Each number is 500 + 25 x the weight over its row's rms, rounded and kept within 0 to 999. Layers, rows and columns count from 0. Numbers have three digits each. The size before them is the row's rms in percent of the matrix's.

# layer 9 MLP up, 320x96, rms 0.198, rows 162-210, columns 0-95
095:534527484500532482517506482500507491517489510464519511517488535522505465472481490511504499490487470520496498495457447467529487520470511488474495508514551452503462508543508452511524509466515476509518480512472575499520513532458476485488461491495541573499468499526517480499487529519519509498
099:531470520504447521465504495478524528490476560506533560525489500518544518500510514482485473527503466490492490548489521500472518497506501536516504498508465488519511510498504513508493515493485487497516474529530456538502523496509520551523504526476525481498527486539484573517557484527541501508
098:491470465506547471500504482498483537477441487496528444535481481517496486492493511518526488532500484515525478495499543533489524517484523475536468529524457455476529517533471507480437492476506538489508479539529499524498506490526532477521487515522514507506525492537473546500513527506467521496
111:487534459497501496512525509477493450498508496514485519483514494550550516495503488494496496527528511504497518440460486468512496476499498510472488487480487522405511508494501521503486479465487454435501530524516514490491484490503525540496507519486490489532564516456485487491545533486497508506
101:521494494474524495471496496559534514515459454495506499498496508508535496538436493512529479496505527517495505493486502517528508521512534461484484452555526501556507499539533510467472525509472489540506517478518500477492492492492524497528520516503496569506545492501482533514523495528507515551
098:517529499495539536520528532480548478504501486511517500536478464519507493502493517533516515442517500516539519474488516493526508483509499494490490535513538477469498507527507482501481500498476534496491496483457465487513501495448481450535495527523442450493489495489493515536490518577470471531
106:508499534468511512483484510490489487487502545485506503506492522516488517486504510520531470520511496546481470512522494525519502473477537544534493532497504516507543479510482517539488484489558526509464495493483498448571479508485568537507503481512528530472428517535505518510481529484485487488
108:537466518552490453512529512507516522499537497531453464527517488512516540505486435462480528510521456504456493497474508461522490490499481479554544516481496491492461489510514514484482478471538526506523556495488512501522488539540504508523492496491491499474531502485457511524507485478521504500
099:505503480531522491534483417500504467516480518522477497521533481488488458529555491522474532510500506457461488529481481482501514519491484530510482494543489494492477488461550535519515492513536520489471494499474468467477500489486465516536509476529497502514484519478481494541499491519497562458
090:489556456505470491525480489547489473484480502512472507511523505485482478568495495444480519450510516549472528482477543533494523477541543513486502490472509509515515500498504484447481475527517502520519497500495491526507479511509490488541484456488495466495498468470477475478456458482510507497
111:565457524476469543482545501496533508514492515458487484491475493467472522548490528489497496456513518478484494505492529512515483539502514471476477485507480496519506522507475548512504518502539511537550504491531512491547441507509490471539492484507489524506452472504493492481467473488463505476
097:503503471456494478489478510491426508517485515530530530491490505533506514514483479525539498473502509522514481484503490477514511530492475532506465536485543490481522530509488495502522463471552477464495477516456571534502518514445481505489507465516455448514503481486506492495517454512497492487
111:500513517471525515504461512512483497515512543531481528483506488496506510487496522514478528507499540548509457531510491468465529472576510487504494502449468498503491483465486452487476481523515530519460478513533583472489485517470485480500487456503481528503506529487511491536496500476466499496
098:478486492536501487490503486507499517538498520506480489482520514490494519482520495501495491504506537518538587500489533444518506520476466511488493475559448500499445463483499515481477480464505517522488545471486478550515540500510466509493527536496489522524514487501518492475542506549485496532
097:496499472518465533501486500514519480485507473522511523507505543515486476496445468504476483507481508505479460479474529489502509530536441485534503494475498525528529485516460483537527517503482476472489517500472473473531504539478506482512487480531517501492553506497506450489546422465518519524
098:497496506476546480465507436524520521521517473488493499495503502457496535472440449519477509496493499506470487501522509508481506473489455499521473526445476466499511522530525502486484529462492512473502509494500488506517510527560532493490524514499476510567505469540516541488464498485497477534
095:539467480507509487478514532516525528454511472501497491514529455473508485546463513468564492486526502518491479501534463465480505519517511491496467533488529485484494473481525462508460524504529512466534506499515511501473464502504497466549515510471521510483512464555494526530493487463501450512
098:470501492513557483466494457481512486467491510483516522533534495483514537478451510535473464525506493511494507517487523484508491514483494530491446483503494479491535561535525501500483502536516468527513521507455473500479531516493492502527502473532520513521477515519494483452509579533487480478
103:525482469503473525506482520521469480493475500492473475476508511486484538483464445509515480523466475520467492480486495469513488448458471532490527507502474510545504537560485467536535471515517476538514512512493516547510465507533476474482512479483476522520507476490498520494498539516475532544
097:507487516540485449514469512490485469512524489494485456502419494465532506513487508458505491491459515489515519491515501510527433507503504505479486505513472517536497451519483473516506446534504498522461479461483502492514469541508514487521513507507493504455534524497501493543538511502552514498
088:481489480508515491510497509491520531523485489544521487528523511511495422445544473472477497464489459519481499503549498513490486473487488477490522502515505466473495444519513499513475494473506500476488500528495474475514476526535476539419514526467517516513478501501526471541496482478507494537
103:563527493529504490516460491478487539507503541478495513491497437505472487509540518520516487495539524476540519485459494538477516480528525521503545489502519514498439474544508484518511533507524459492485503512521487521510503485479506487532503546482496531529514458486494525514529510461498454517
099:536504484495520536501498538484499524491454495536471505472522475516540465485504499533488523529511498493496478478524461497486480491543487512497472480454457541532470500529465516563492503494505493477472510516449514510541487526465514503514491499493490527475500450489559516531472452519506493500
108:500549447496483478532476518507512493512531517505486526511459551516511499483492521520515452536503502502476506458482506474495533486509462509480498533483508514538560565496475521505514489512496479496483496512505505477458468507467503483495540497551482473526483486458510458493452499481491479459
096:522532498510502512518513528532530515492476486517497523502524538502497505495539461535507450491518514473483511490479511510519522504455506489492527472494485495499513450490456524466509508455507563534440491504503477494529508487490529494500535478475546522517515451515499527514515478479473473573
101:468523498514482502512523537507513492532530484495521513479478522480522518514523519530513520480506484545537514461478551483461494527471513491500521487539491498505505458531493501558443488517460492482530509495467499500469514449523504540457486462473518503477503453524511444499496469477508517508
103:471512462479471477516531523550482503511533488493518501503499463487536480524520525500518502515469471494475500534468557502493492511475495456487513502513470543497485488532500545547516493473534517502489486471518499512483519525530462539504489493509511512523516548491473427530511469455523516524
104:521497516514494499505517473470509499506503504462539471496557547509501481510520532515513523524518532513484489508500526505528520488520507471529501470525485515555496483501494506498503532474541485508543487520516568520527532542514505495527523518530492478512536489501494472491426558548510506529
094:523518459459470484484503495488467531471540523488507504509503509512501494531488492520460469478529491492502550540444492487494530472479475497491476533491542528482521512460540478460519555517508491477501544486495513482541487503504554496541450460471519501512510517494494495490487463497481473489
096:496507475539502521522445487506510541527474519517514513532493491539521504510519529505466538515463497485521518521478545488538552484514461482543500500483486540495463475504518548529502502537493500515473513519474503515490507505566522518493502535451522478492485483460539516522488517514537508484
109:519507491468497482464483498497478508543473511483530493513493516513499475463536516493482512532492507483494508484490532475536497474443501517513497502493516469479531485498512504489533498437560529559480497518529531487519534483494454532514512537510463507497503527559448452474489495506508484520
104:511507490477507514517474486482531445454501530511509471458505509458494484467509452479531521500489499502538519452532507515488498468519505508505496491463501521455474491503514497530447533493548471483506509508452522504513503464509495488523514514476517562466442511501480517510501487478490544462
105:462511491542532491444481513518552464459509487491496509476514507544505481517516488475498496498501492497487453489506522515491515502514520465510524484496470471498508481492542484499452451463519535457491492476480479490514494517506511470476526498493420558489505502536537481548501505489515521502
098:478514494505476512451498517498458485497494506493473516508472477499528544512486439520514512524506492472498512557457480550528477459527509485530514467531492495519520455478504520466533499497514531507506469482520511501501507481519516455507532507492543518442523527493544481499463517526474531526
093:502510477493513529550476526462510502449517469535532536527451513461491498549454514488493535509529425512500521484479505524498499502511525520460524483501502504492548474499498482517499502507460486477486516493513483497506526500506502488484434485520526496478517499521557520514544500486495535485
105:484516446467537539531481456490519493506519533488500493485518494516477521503526554508481481502504505526477509464509508485480482473496509518478455498463494508444532447488513530511532513522481498521537527528502465535496514548501462523514490481467515465512510525456490483464481505494536505457
097:510500495495498505517499545505472490544511482514507529512469512484529498511515480471505523524490470483469487450510518537491467461492480504466528511458464495479491527513518541486521494509552485554559533510474551486523492469498479498523499486474449514478535489517528492493531499539456521527
096:497505470496517482477549529523486555508540482503440518525558522535475506517516537499548553498508497499522515469513538533488514486496541488509517486499476474477525493476500519485509507535496543472473495524476483486533521509487487494512510485477494525529480496531494444515484486506518519558
091:504486513495566431475532497540501510504491523473511510498514490458465517535525540522523523538503485494507512508482536448502523486496488486494489485528469486530508511487530499486474505500503420498477539512490500486474502461473486509501510506477457506479504536511466571475510485491509501517
097:492524482539515522519509501502475501514502485489519470481490483479499503512506493492569511520493516492524479471535517497525503535515501462485464546521488511491549525532451469474467509537501486480496525527524479488487514532515470518535508488468537536547481475504492479489480475513522489591
096:521497519477505519501465459493501523539508556502490509498521510468494464507541509482510508517529533530482492496488497494504504503508498464483498526480543460495563459528508489479503510519462491503463496508506544542491508533520492480453521470511452457535493458503465488507492471527468498557
097:461492558496489523469553507494484474504516472514486498527508512475494477527515539515506488495475473484558526487551474451483464530495491512489476538526481495490501466537481492499520509492499497483494537481466454473496463491508494500522461471518488526534441487538495505458507528521522489480
080:450495457472489502510453518465507484500467481526531505476453470508489532534526499537514569528519532506517513500518511499485418463506469475498485527522508478499499470531504513516474498515528472487485465495519493497478489497527512451456485502448491489473504504498510475534486500519494495480
095:505514535511515520492548538496466481485512507509467524504461482524503539504534475524494499506481515503476504514525496506528512524475521484511541477480536525532505492494522526508506506516522474476512549496496538460534499543497481506502486419491468459576523478536470461490499498501496493526
103:498486518512562476499468505488514496504510504492455542480519442510490479456512470513526488501488514504474510533522476471505512499494523484498528450502481482470463542536469494511485490500450495475483546524500483488521498479499497465519472526452470504497492520551542472553478513508531527479
095:482514552504464459466531520486546554475489508489481511488548466551527519524514499506498457482481503526454506458471488497468467531511535495492518519505538521510497479477467466522531512542537510469509520485480507488467497459527526467492497515493488484491505491501482515496552512516483477510
100:516453466477514511514554495515513565541509511516484476485515493481509508491493549501478533451486498516519518508490526482480496550506485460483518511505480524454512474434513473522486501483505487511475512525534491530520541500497507542547502484514518524530506480510504483534528526544504479535
100:496507472535500537478507516490523463537492448517474475507508497507471489459524493514519507475511479447497479518507484553510487507506460496525520488506519508501478524494470468491491481494489459508462459538479534466477531492529488515447506471518479534488442494526507460473498499476449460516
102:503515481469479515541478506465501521524523524459520516489541517498537541449495503511486496496520468497483482500444524468513479520507506468512513489536542490487508489530459529555516482497489460509554493529527492510497475486494477521481479534491439482523553498509442506485506500514513514508
# layer 9 MLP down (transposed), 320x96, rms 0.195, rows 162-209, columns 0-95
105:531500537486454524486523488507518503462553446485460524492429508486482518523487478521514491460495497541512503482514502499478512513490483515489473501535512528542499503500453534498498514440476495486455557520491481511465516498507520519486443513492477507508520495502495491505518517558505481491
096:524537465528472517472509465469507483501521485515468505463490525506521470463490506527502541517479529544483499492419486508521500505514499510530500466542511457502499496474476517480536498515547466503475498515533461493504507545546507493502483506450538474546492474467503499524492513490509520504
102:511480533487498518494493513458482509480496482490511473508449485508524489528484497480489455508546510482490520519563503494573464483496466517547483508504481497501511521550542499498503522473533519512515567526537518515508555509498521494502480509526476499506487550512527466489511489469490469516
102:509471528533553576513529484506500501498484534535512463494508476483507511509462486485498503516466545505502454482528490515457501475515491486489539469496525507514508541532540528460479518459493490467504530508497491480525542521505503483507488535506513520488458507524521525477485508534558507518
102:526500506530513519508485473496539523459541476554497500505526487502468486511539468521481495541482521493477505492496479542498505498529436483499502513480507549520539471528474454466489435489518528550503492486463528478521525487515491525503485492512515524488480506454468487522514501463521521497
097:472464483501499508495483500507492556476481477508481497491477496520494534512476526492537460483468461478522500481494516468486520494453481541537503427520501491534515495548494492500512525522462476484512497537488455493508522524459535484499471508516500472526532466483534511529557473494490477477
106:503516498543497481507479493510534537512481494464472543489537474458475514469510513484535480475537486538522487530532517505495514500483531499490548516530516539512473480485494505504514534519515552474480506497474532499524493451493470502513518442493494545515509492569532507519477492532463501512
103:451496526523479501487494505509467517497486443516457523500477497479490518476514503491507517468521454500466493480534516498533504462512479474464523528461529518522468493545493499533557474501479522518494475538462514488519495506526552526435479486506468465507517484495501513502516481493508496446
097:490537494491490502464492547496544516470447496478509520524480509527485517539478520511490491522476559478508542511513540530502473490521464448476455509498500527545489519469526484509513506516507459488487504474474465459493458466528505486509499518486517503509503519513523534518537546525540503504
094:486477493532527501484494514516480537513428489524514538543467527485478499523482511512480499491469493498483513462501502506482499563496504549474477519467526512530530460447447498514516559515490496492493509475522517500537474506482499499531473521520545479489500513491481523511534464506502494456
112:553482531521497488502462486480498495520506511534504542541464523500480457528494486523499483545507509500507452524547520477519495467513523475509485498496492511516535530462519523474534519475483526517488514532504524511456491480482499491469452461510519461540457491559506496509527518469521468500
100:486468560533502494531497512476509490498525546487536525505489543494436469501505481515480477542523488490461513514493466500500470525518462512486534503517500560514453474512465515511458511485482504559503513510459508496502525493507441483478489470486509506486481480479508485478474469518471515489
105:541474501501504516520480568456539504542495488511502498466524510486501518523496511502502495432524537514487503523480524510510511540496508492486517543507499514522525515481524485484497524495506533482513488491513539547496513494442494509456496542473535507534534499440507512520477508514493475562
095:460510494512538516519523528502522504513494509489543522495488490473510493530463473530512536528449511505483469467500521529484494501497556538510494496465531470484555500502532449523498525500529510505538453516503501494475481475531490501534494500469516468501471511504514457549518521440483480485
095:485507529500515514530498563491491549515530456458455513542485466495464534499488509515522550481496559506502494543506507451487533513510500479451498540465484494520513454436489480514478500495487529518491531489510479476505481501494497480510456485490506540502520477506491459500503495509506495506
093:461533479480476479547503505492471527501487512521513512524546475532506485532479497533527539485500495513476453525494528486484520503513508515514530520501503487528511521555524519487502530516496591480488467470509498510498507505518528522532495539517509480450499459534502487476454467516510535506
096:497488501494502476514495527507478501507534488505506462517499469462532506496493500568499534463465476546511510486485491478537527502526488551537456493473481489502480498499496497530494467495466514447511497475540460518557484500506490497530503521506453493505504463524484544494451537518513456501
101:523525522500514491514475470483476497503497504484516507477503456461534545450535497485477470527489504504505590516497490465513495506503513541481489479488496523521539549512495466497461492478486513490480522501510462447496551503486448498495457510532496505506509470514479500499522487441494486496
101:494480522479517519470497525525477495477524483495488525468478500489472465512519516484475502498485486462464499480455475489559471486467534466501472505493520504523505489514483540551466468518494498520487492481529541502428544483471531495500481476493524467463507523516505489459480503508478536447
105:470503510462476524439544467473461531505491469500544497497493520499485479500481563508510489477477467513494514488485540478473481490487527485479503546489492488490552465538507489516520536537498469522491521504514528483498468529455486491507512494489511506485486501484537505457512491500464567474
101:499511493511510481498495511505519488466504445507492432571510520491482476513575506516518530534504513489489459494515511506499505498496533497492486506499487489489490485487506502543546499429529505508466487482508466515500456502510545488479505473487563501504502517497476488527501516495517542553
107:487535547485499528460484486508514447428494507488488476518509473515498510495448490537478494526486445500526553504477509509475519493471503516530516482486491482494505520503531504534481507485473506508478532496553497491443494532509522510521523529535528449521476488542493517502474479535491491506
101:508494491505494464509499512508536508514545491469495496494489553531497553494451511501567498454545496503513462480488487514524505502480443484515531439509471494506503436490537515484454509505498478514507487501497500497547476494483504488520455452454476499504473497503529510486494504474506505500
110:498515478494432529490506517529482527487494529510526517499473457472487509502508529476499487506458508501491495459457513525495520469496512509508469475485443492426464531474472550524514502539516452489475521516483514509488499504495460532448524500487515492502534494529491515450492506522480503484
095:470545504481509474484507488478491511507473490495513538483497484518467498498498543490503487487518517477478507444472515500513529503466534472513505503509518496483505536466490527488503526483509542462469511504511479448523522508544533542500504470541461445567494517496488511476489443465478503536
105:516474477493504528541528507487497495492520487519520506528505488506509489483500495491510528517530496504514466499528509487502470506511548468500474521481551470560534545428467437509496532480459541505459495476465527516465528484487490514522512464505512482485478508431491501489490504519508505519
102:503527474486496479467522473500502524448523468435515525452506562486541475499504530460529512503500477485481512490533493500531464541491498474536497503500555498516471512495492537506489458521544485512501493492489540530513524485489498490502515528478550531519513504479472487494471486528524509463
103:507487506504490515484500489542507474496501507516502528474482530488514515568534532550502523512495474463495513501509478464506538473519502470463516485494509494490443466517496463562514495483502487520465548515508565482492510535471485517513525493549504547524501493475520521538533491521479504504
094:514491512509469508507541510517490538529496486491511458461535455470482447444458497474459482475478460478508498477516532501506496506508484483477489502467509479550529503517526485504528453474476532508477518540523512547507523501487509515490511499524536520554509469485517461509507476524536505487
101:482465559512473504498471527509509488486513484519493484518470514473527528541474529527537496479510510536531481477527529498529545505505508522493471510455507528504506503508531506437504496490521487540560478508475461474531516503524526539496503455472485479489513463455503489528535482477481517491
102:473484488540499471502487511476485495547494498502537509504486534526515546517564498485517468505532501488466459500506541507496542496514537503468507505479445475531490504496476494505497485463484474491537499496496460520552489489503474457461497509463549523503528517506530543518469511519469522524
105:523496503499490532447523506547539486525504478482494520539475483483487543502476533507545473475441524556493518495495508532485458547498507509476523475507482507514473499467491484484496504478469546515544485499494526538511523481481484508497451483528514476490546504474488528514518499488499455533
098:429542468484490519500481508507472487478477521564488517513492467468488493438499484528500529536497453485496531506493491537479489484510460538470498482508492536501498462487520526471549513526481493535466456470467503505514503489494515496526472501508508459512514512506491526542490473501472491528
098:561462491509477492501487491505489481497483531526515499491539507480493532499470485502543468541494488409511535477494492532524514499478486471502453509481507528484497452506525548515486483482470444496489517508527511523481499481510501517481492491470490485515523503478523525506568478477474478513
094:557522500520536479502504502479519535483488517518513519521461501494490479527509481464467509528494459539488510487522496517466522509539443458483477494513526481477549495510502502519521502486496503515478492459507480470516526533512480466530522438535524539515463539468480471482512516483541519507
106:523474482518528513502523510453502558505529488489509477538497455468515521500512537506489483506501485543477471520505510510449492494455455480467499477515452487472521487516450516477552516521493503460493494548506507495507506540457509519505503521495468512508568521496505525506496486502533532481
099:451500504522539493546498493512485507507485481513549509494517464439458514485506468494516546504491517523442462521483458507498524537552486461486525528486522496502464503495527501480504494464503541498502480482527511488489508496503467489532484504465476563485512464506504510511497465479520521537
104:535518528518509518506474492526516510531520494526496479572472461496494501459537529477485423465524511497488491493526518470488492493532504534499484522492521510464476544507442574483494474483515481489499502500518505467521511511494550504483515495483510505528496511537489534490509496537507526517
095:476552484490494479531456495507494548476477503476491504490525519470465528469491489493499492526494474488524524495489562452484467508539493546502527520493506513511513500447525511502510461500532536497489525526513540470514506500519530451465471490469499496507464490529496498533521512519446457498
096:481458470546512524484506493510512458489536485503511494523504510433476522519478510512455497493455505478487469469512523500424538445510475468504514491492496467489512453493495465485490522497476492486523494499506530533532460513492499489522509510523492503521498491499485557557515529508478469496
104:539445513467561504527497525467503512519501507460516480470495494524545554523520533460490511519483527488463533506520500503530478489521546484458475498503529505491469493504477472487515465485531454545472491487530502492484520550477498526501499498506525495515501556494485505481494488466499473514
101:483511487538514508477488517542508514482481500531442496524462495491522519492498519530468496488477495511496543522525494476562489498509477510497427507496489443492478483498474497546513483497529489436502500483502474489515495497517499462526503498495489505541460469450528511544485513484535457498
092:499564538489514493470479536499515447526536510501485498513461480491503556479503515497513488486533505478496474485496475497508483452520520545475476493522515537468522463473493498438509542505513492500454500532487543433496532497480498500491532538497488496526493480508509500501543492524511483492
098:532498510485498457499493513524486500478555510493513505512544490492497544527508485549517524449476483552475493502516478529529486518492507541480516490517494541512458514516560553508486448511483534505484486512520483488527498523528478517456530526507507478441496498490506506521460524483501527498
104:472500529543512514538500479538541454487538534483460516458494506508483529476497462519515488496481507489458473478543476513487482477505511508533494466506522533463511523517503526512488473497527515492467521499469512489512532522475482503461503510481449487523494525560499544520490461484536520464
101:513512488479503492486519531478506468484462476521573526451503472506504519501456525465515464497500501461492526530504506504539473490501523467473482538493515479476494519516486496471511464494502530535493518516489516460511483542524492515563478472463468468471485509528461482459517478474490515516
099:514516474519506528521455482460480452507507434508507524523483519516507506503483492558518493495544495481484515458521512505494493508513497501493525464528475516529498521524502549509466549505512513557506489499510457532517468453493508485484481494450510459453532496488491494493455494510472511472
095:458497535475471504472452492503497534483501504550494504488487521520545510527479526504482534518468514493526513514498487425523508469515525465516497530519537509514528527505507538494517511526505473516509478497500486495514490505533538491543499521488481501464550470475494533492480537571511535513
# layer 9 MLP gate, 320x96, rms 0.211, rows 163-210, columns 0-95
094:529525538493494503525459470481504528517498476482484523479519496504481526473531476479494583503513519511499497516523492482533534474506513496497439503517473492505516478507494455469474517466493513508483485525526501538535492494507505518530475545492512520466527478506435517480540438489498528513
101:506486509529491507555524509553533525515565514484490497501515486485501486475516491505450483497463508529516508443480460548521483472499475538482497467503496527489497490500513509489497473472493494487502448494457527507523504476491526536461520526488501494478482468483477453520551490509545509533
102:481467509532526492517484469511501465513487517515486516474481560505531532517519512492488558471526522506518512523495502487485501501490521491518515550490514541476505541510564519485526500517507497521531497480509503505516481477502442493588524513496513504532512540455530525479532522512492494473
107:478460503517524495545494490488497536479541493549471533470511525488479500502511479567500572481499467502518506506524522466502493463500489491501509497474515520505561512511523510547495477528469486489485505454512475491499501512486445501483541503480482511485484473563517506512460522492489518513
106:474532493488503481411484548517483485470514475500483528485546501486495480488512488486506533482474456471470514523489458544489504566527501498479519508486477502491494490520494473525490511487545430515484463523516504519476522517469474484498505528487457508540476483492500508506492525493508528512
104:470502532451519510515527484575483488510541536520457494497514519479496516546527498523488498454476503513434515517486508492470485504480512501505490485468528535429500442482517534503495514478460507471473502484489475529507499502485498484506493508501454532515478483484536459506495482511484495499
098:534566482481506489494493451505501485486477483513495522505443500493450453450493495501516518508464516485440534496477501487505496526482546507524492492531449504500497474459508489525463528518516497517509486439490541488470513502460496491513492503480496488460475500481524543494472471509478484499
100:499504484514512494479429503446507505500519483531513512501533503509578438493478481522522517477500507497550490506448496497511489488519490475567503496480498535518504483500503511477479515521461508440496511521535489499509505490486451543513507473526534495531528519484510467521519512504522509505
087:498500459503453473484508502504501490519478495520495525460487477505495442502482536484548514515478499519549527510523534492506507508526501483473506507509487495538485501506529544518462508471507484516553457491546512541507486507517521499542530547480523498490510517498522520532511485517443557542
103:485503470518542521491519488541507509417487493503516493497494467467481485472458506466492508486493504452513500547484492489492501550486485535501504511489512567471495531483502520531531490471514517508471463483454482521484497477456533543518482521506498504518486504519467531484477515530490467466
102:511476489473483524484489495535487500453491491513544514522495530508497531500506469502544504482445479505525539516485451556542563531514484526512498522499555490510485498478514460465475515482478517535502492480535484483453511546467508533527503489488512464526495493493511513464511516529519500501
098:512511504492493507484543526499531484461495513517545501493544508485479479506498485489548507534483479545482499482495465496523492516465527468524566456484518468536511502518481461510529476473546490513482495498528472537479459482539480465530498487493507490520513452496497518481539513464465528521
091:562495495524522475510522493486503512467475550462462512518494482508511524534472500517512486500491449484476482532509459472535481442498492523500524502541514512569495474492477470503482515478502510527529478540513457539500488495449520473486508482523522503497516501495501443492520505494515534476
100:491506473508520484493511509507506558494535479488500538509495507518474477479502504485548474471463481465504510492485498515479521439499493523483496527541504535474522523505478458508524510456470512519502448507513538514458518517529524484512455525468513460458500552485498532526444499521498513499
097:549544514461491495473478510525488491520511502480496479526553536476501489517483499497485511502531504455493476477508484512507455477458491541502517476559525490498530494488449503498495464518490462492487478500569482489512511459444453501502479504474446488486496481521519470510480486488506481486
102:506480492546498512543530554515526550492486499495472474516509438485522516515514478486506501511468563498501500547511477493482505473510482452523536513510500485473473490514512504515524481509475459463518531497517481491498555543534446517548518492504526514495525502476507465506496496480478471492
097:462478492534506505480516458490465470488538477519518478467549517525518486528539575482521506513473514504475488463531508505516434487527500495473525490497465472522517511491491480468505514510472503491512465515484493485515510506495453528531472520546541504483527472500480502524475490521450491483
092:501509522506556553512512544443439529466507531496465522499517516491489510526533543454495503516496491487493519537509475524501506475457498511503462485504464539444479459482497519513505509459489494515467498513512486481511489497497517472533519496510565492493522500486452514506521519484491524504
100:482495474496505450539504518513505475489538510535437476515484517500516516503516544503502478555501505489513481511494475529525541539516474527492480462528498499530496529468514546491490466497438472486484534470509486547509520482526462477519488527495490517499530487491531552538513509481522523500
099:451481474462491494515462496449501558493476470513522509478510532489521500475475493466457469497501508528528539512526457513496533491476507460495469492476501487508504542487512494501498532502449486494505453484447529539521533517511495520486517480515525466506498519494497534484476471460495534460
107:513461544466530522500477481520476474504463481472489492487499450471474530515553489463492489500480493487519497486476499499473493560518518493510442510515476556476518536494509533497496512471492501537510474530499467497492501547502480506465534500502475433492473514493518475531499481528493506538
094:527510502524466512527539470531523519469494485474538492484499501492507552479519497488480472503458549508505524554486465469500566496479460460475514503505500457499569492485505499494474494485518497476480520515483531483489497553485514500513463535522477466492490494499490527480459479506503471524
104:492509535464482508493494487499495529488539454505489486514496506506494514522522510526536462517504555522467473491510489512492489476551511508466525518489484522459501481507485432518487458538499505497534508503509430467468443480450504474476464526482515506506486493502492525490498462491528461485
102:520506511476531497527463495516484528503493471497493478515480480540475507490524520537490515488547495475499543508516491482530478526509487529519500500557528517510464493459524460476470493484454502489518511483506518469500566476479497487482488465466515527499505483472539470521515488484565502566
099:480513547459517519496478489485497525494533422500517508525514539515475537482508471450491476532479543465497467541502516491480508505524490496483516496495540525487509489502528520470475450534495514526490476494563483481543522518516501504477510474491495469567505479502475495479490491496502505530
104:491496535477493469473503503508548458516484459489517507479481535510507468518492474525499522498528483525484489448459468510495483493530529502510490474539510544452489498504483451541440493461494479489508519525520485470483475511530481521446503507504509481473466443492479483494484495479522523532
110:509493502477477463491508500531513509503484492455477564534539477513492498510485495511480503455492514522478459498500486515500483537486543489497468515499537516552441487519491502512463473511491512509476490546483512522515456440497474499512462525504468500486473475478501464516512502472436485469
092:520508483507527513475489464497496520498526495501483433515507494525478513508535517507500501503533482496517448501479470488478431443461502520473541493529518528482502544520543475508492507446518519497481481470492464468448497545504465492485465461500482505512548515488495502501499494478523498485
095:537475494519505537489485538472498492501479495483541524470541479516540505496511543510529539509503479473473532502460493482462523506491486494488528546426532506510499496489509507549531492526477496484465499441490497554503514508466485464510453538511506508507483519491517504487478512504502466539
105:508482502439507523512480511515479528525488535530538465511508506547491494519522509452501502467494516529535483505520574527525519518475491470474508484494539484480495529530500484495502487509506470534525523461486518526485489518462493540471519485504484473540505470473488524468520489471542463535
101:551514541496487481462527512525519493514503495502490524480530510491500557505522564491505470504490468532547481454541479502464470455549493488444516496507484506473504490453500502515470525523517476497550506494474511494492522428505482504492501510494514523478505483476496494503500545512502490520
095:528469539537493484495542480517496510513488455500493518522455503476544514529511496500482541474524541525482498476504502507506482501473517463563477516558494515506507500469470502544542505488504501465511490478479475470476509483472443504493513475490478494470501489526508459478496506543484451536
093:504453478525521475465476514495508480463518516507505565503528491521492492486488518506585520487466544472484515496510532482527539478475492457496555515509496507538518483495486459463492483496505513516472511528479500476507476471473490528505478466479505486460497512461466497496512533477463482483
097:494549496475535488494530491518482507495490464528489503525511474492484475544500492519501528501518505444493517466466473509508498545498486456511528524505497482483495562487501527500508466483545502481517546518509544523503474485493461525477457545533477508515501524525469531468511480475462506552
107:497489451502486503519481444535511476511483458469532485453543485482514509560498489489515491502527521475522506499504513507495517521509465493527531494464488505522509496479470498501491546481466532508474471483527478474504526475482471480497496486477563507502480482520491544529555479496512532557
104:527549509540508445499515462531543478494473476478484527533547495521530526506480498513498527478489527514509496489459481487511496488513473454549531462512514508489470498507524507519493505534499514463513496459502451518508496470503485486454526510500494542471525525465505498508526513500463558480
101:477526528499470529506459504473474509487497526574482495523513543484500483537478537495510517478483500487547490519497528515468499483478457535507494499503516521488514486487484498513499476577479437472490478472448508526534483503522476504494454484487473513531506487462497492507483519533518477515
092:534473513476471445505481502504506508512510475498466466485462520440496509493507536533499480518488503477506500471531522499477485499536458507519512514525478475527477522448531523493530490512526499494487515467446490496506525506485461498497467520484520447530490457541506508506516450471511552529
094:523511474510524504486496465523505474541494524516511478460459488502511479493517496451470525481475511459505503495442502529474500514483473472498511495482464474543534451489458492525471503479490524474522474482530497498496468476488524483539516513508531543521526508473471493524558490542452492513
095:502484468490471528521436514491497496489478502491531458491494511489521519509484506473474492512493527481464469497529498545514493520514531508521572508507496476476539474464500519470540476513498460484512501500491508504489458513507508551538471535450504503550500490497525487456504487488567483496
091:473490556485523476508468493468508501494539532512497516541504495491562485455485472501536478536530472500535518478493460502508526468507462505509495469511496484537480502527470450532504492529496491496493496508485511533469582498475462470512501482525493515484522510500460496488514507509505454531
087:498498494470533521501507480500467544460512465540497510528505499484507456522483488501497495558464537506491487485499531518469500505545455431484522511480481464518498535524517471511518506528492455480489487484505460519484442532522477538486520476507488502497524484475496468485515508493439506492
090:465511497496488516495469547523514487537480509492534489491496452556496527487510532524476547501509551490485526511535477504494444508489515524545483540542473534542535492514526505502468485465497506507498520521493486487485505514518511508493544488471494524475468481495490432522516494520536478528
097:565446494466520491514515502509492472482497524536526495490529509462495470517433487526503503542491507522502517503489531540462526464480468508462544501507522521492491507483499504476468489501560485477535506501499493505525508478463455514481502517528485466527485523485508539493437496476496502500
096:552492568487514499484523527478493522532512508529525477499548526556561506465482496490495531508515471516572453499555500475469486510503473524537508541499509484520529529499499508512509507490480493512503525515457511487502510531478529494495480485489481511480506462498546524517491497493506515477
097:538498531488497520479509467438469504485468541510495499498519510497481465453474462491498529519463492511535501532488563497524525484504517482492533491465490498505560459530504491531521531513505501497540499510524536536531511544486493476547506520513492528521498516520528528498538504475487531510
096:480472519454510502450475468487482501460524497506461489515495485494475509497505509500542554505461509513525495479507486493501480496525514478497537507470502501529548493499538538514481536561543498503501469466531449492520440471467487507520492496554558499502504494509490507524490504517495475481
094:525498506499501519472475474506460550499530509481509542495514549499513509517439496486545484516486439492489481478505508524496495540495556518535526479493497520518514458491525499488500514484490525529483501512548488512489454451500517442498497461466466495483475486498484499468524486465467478485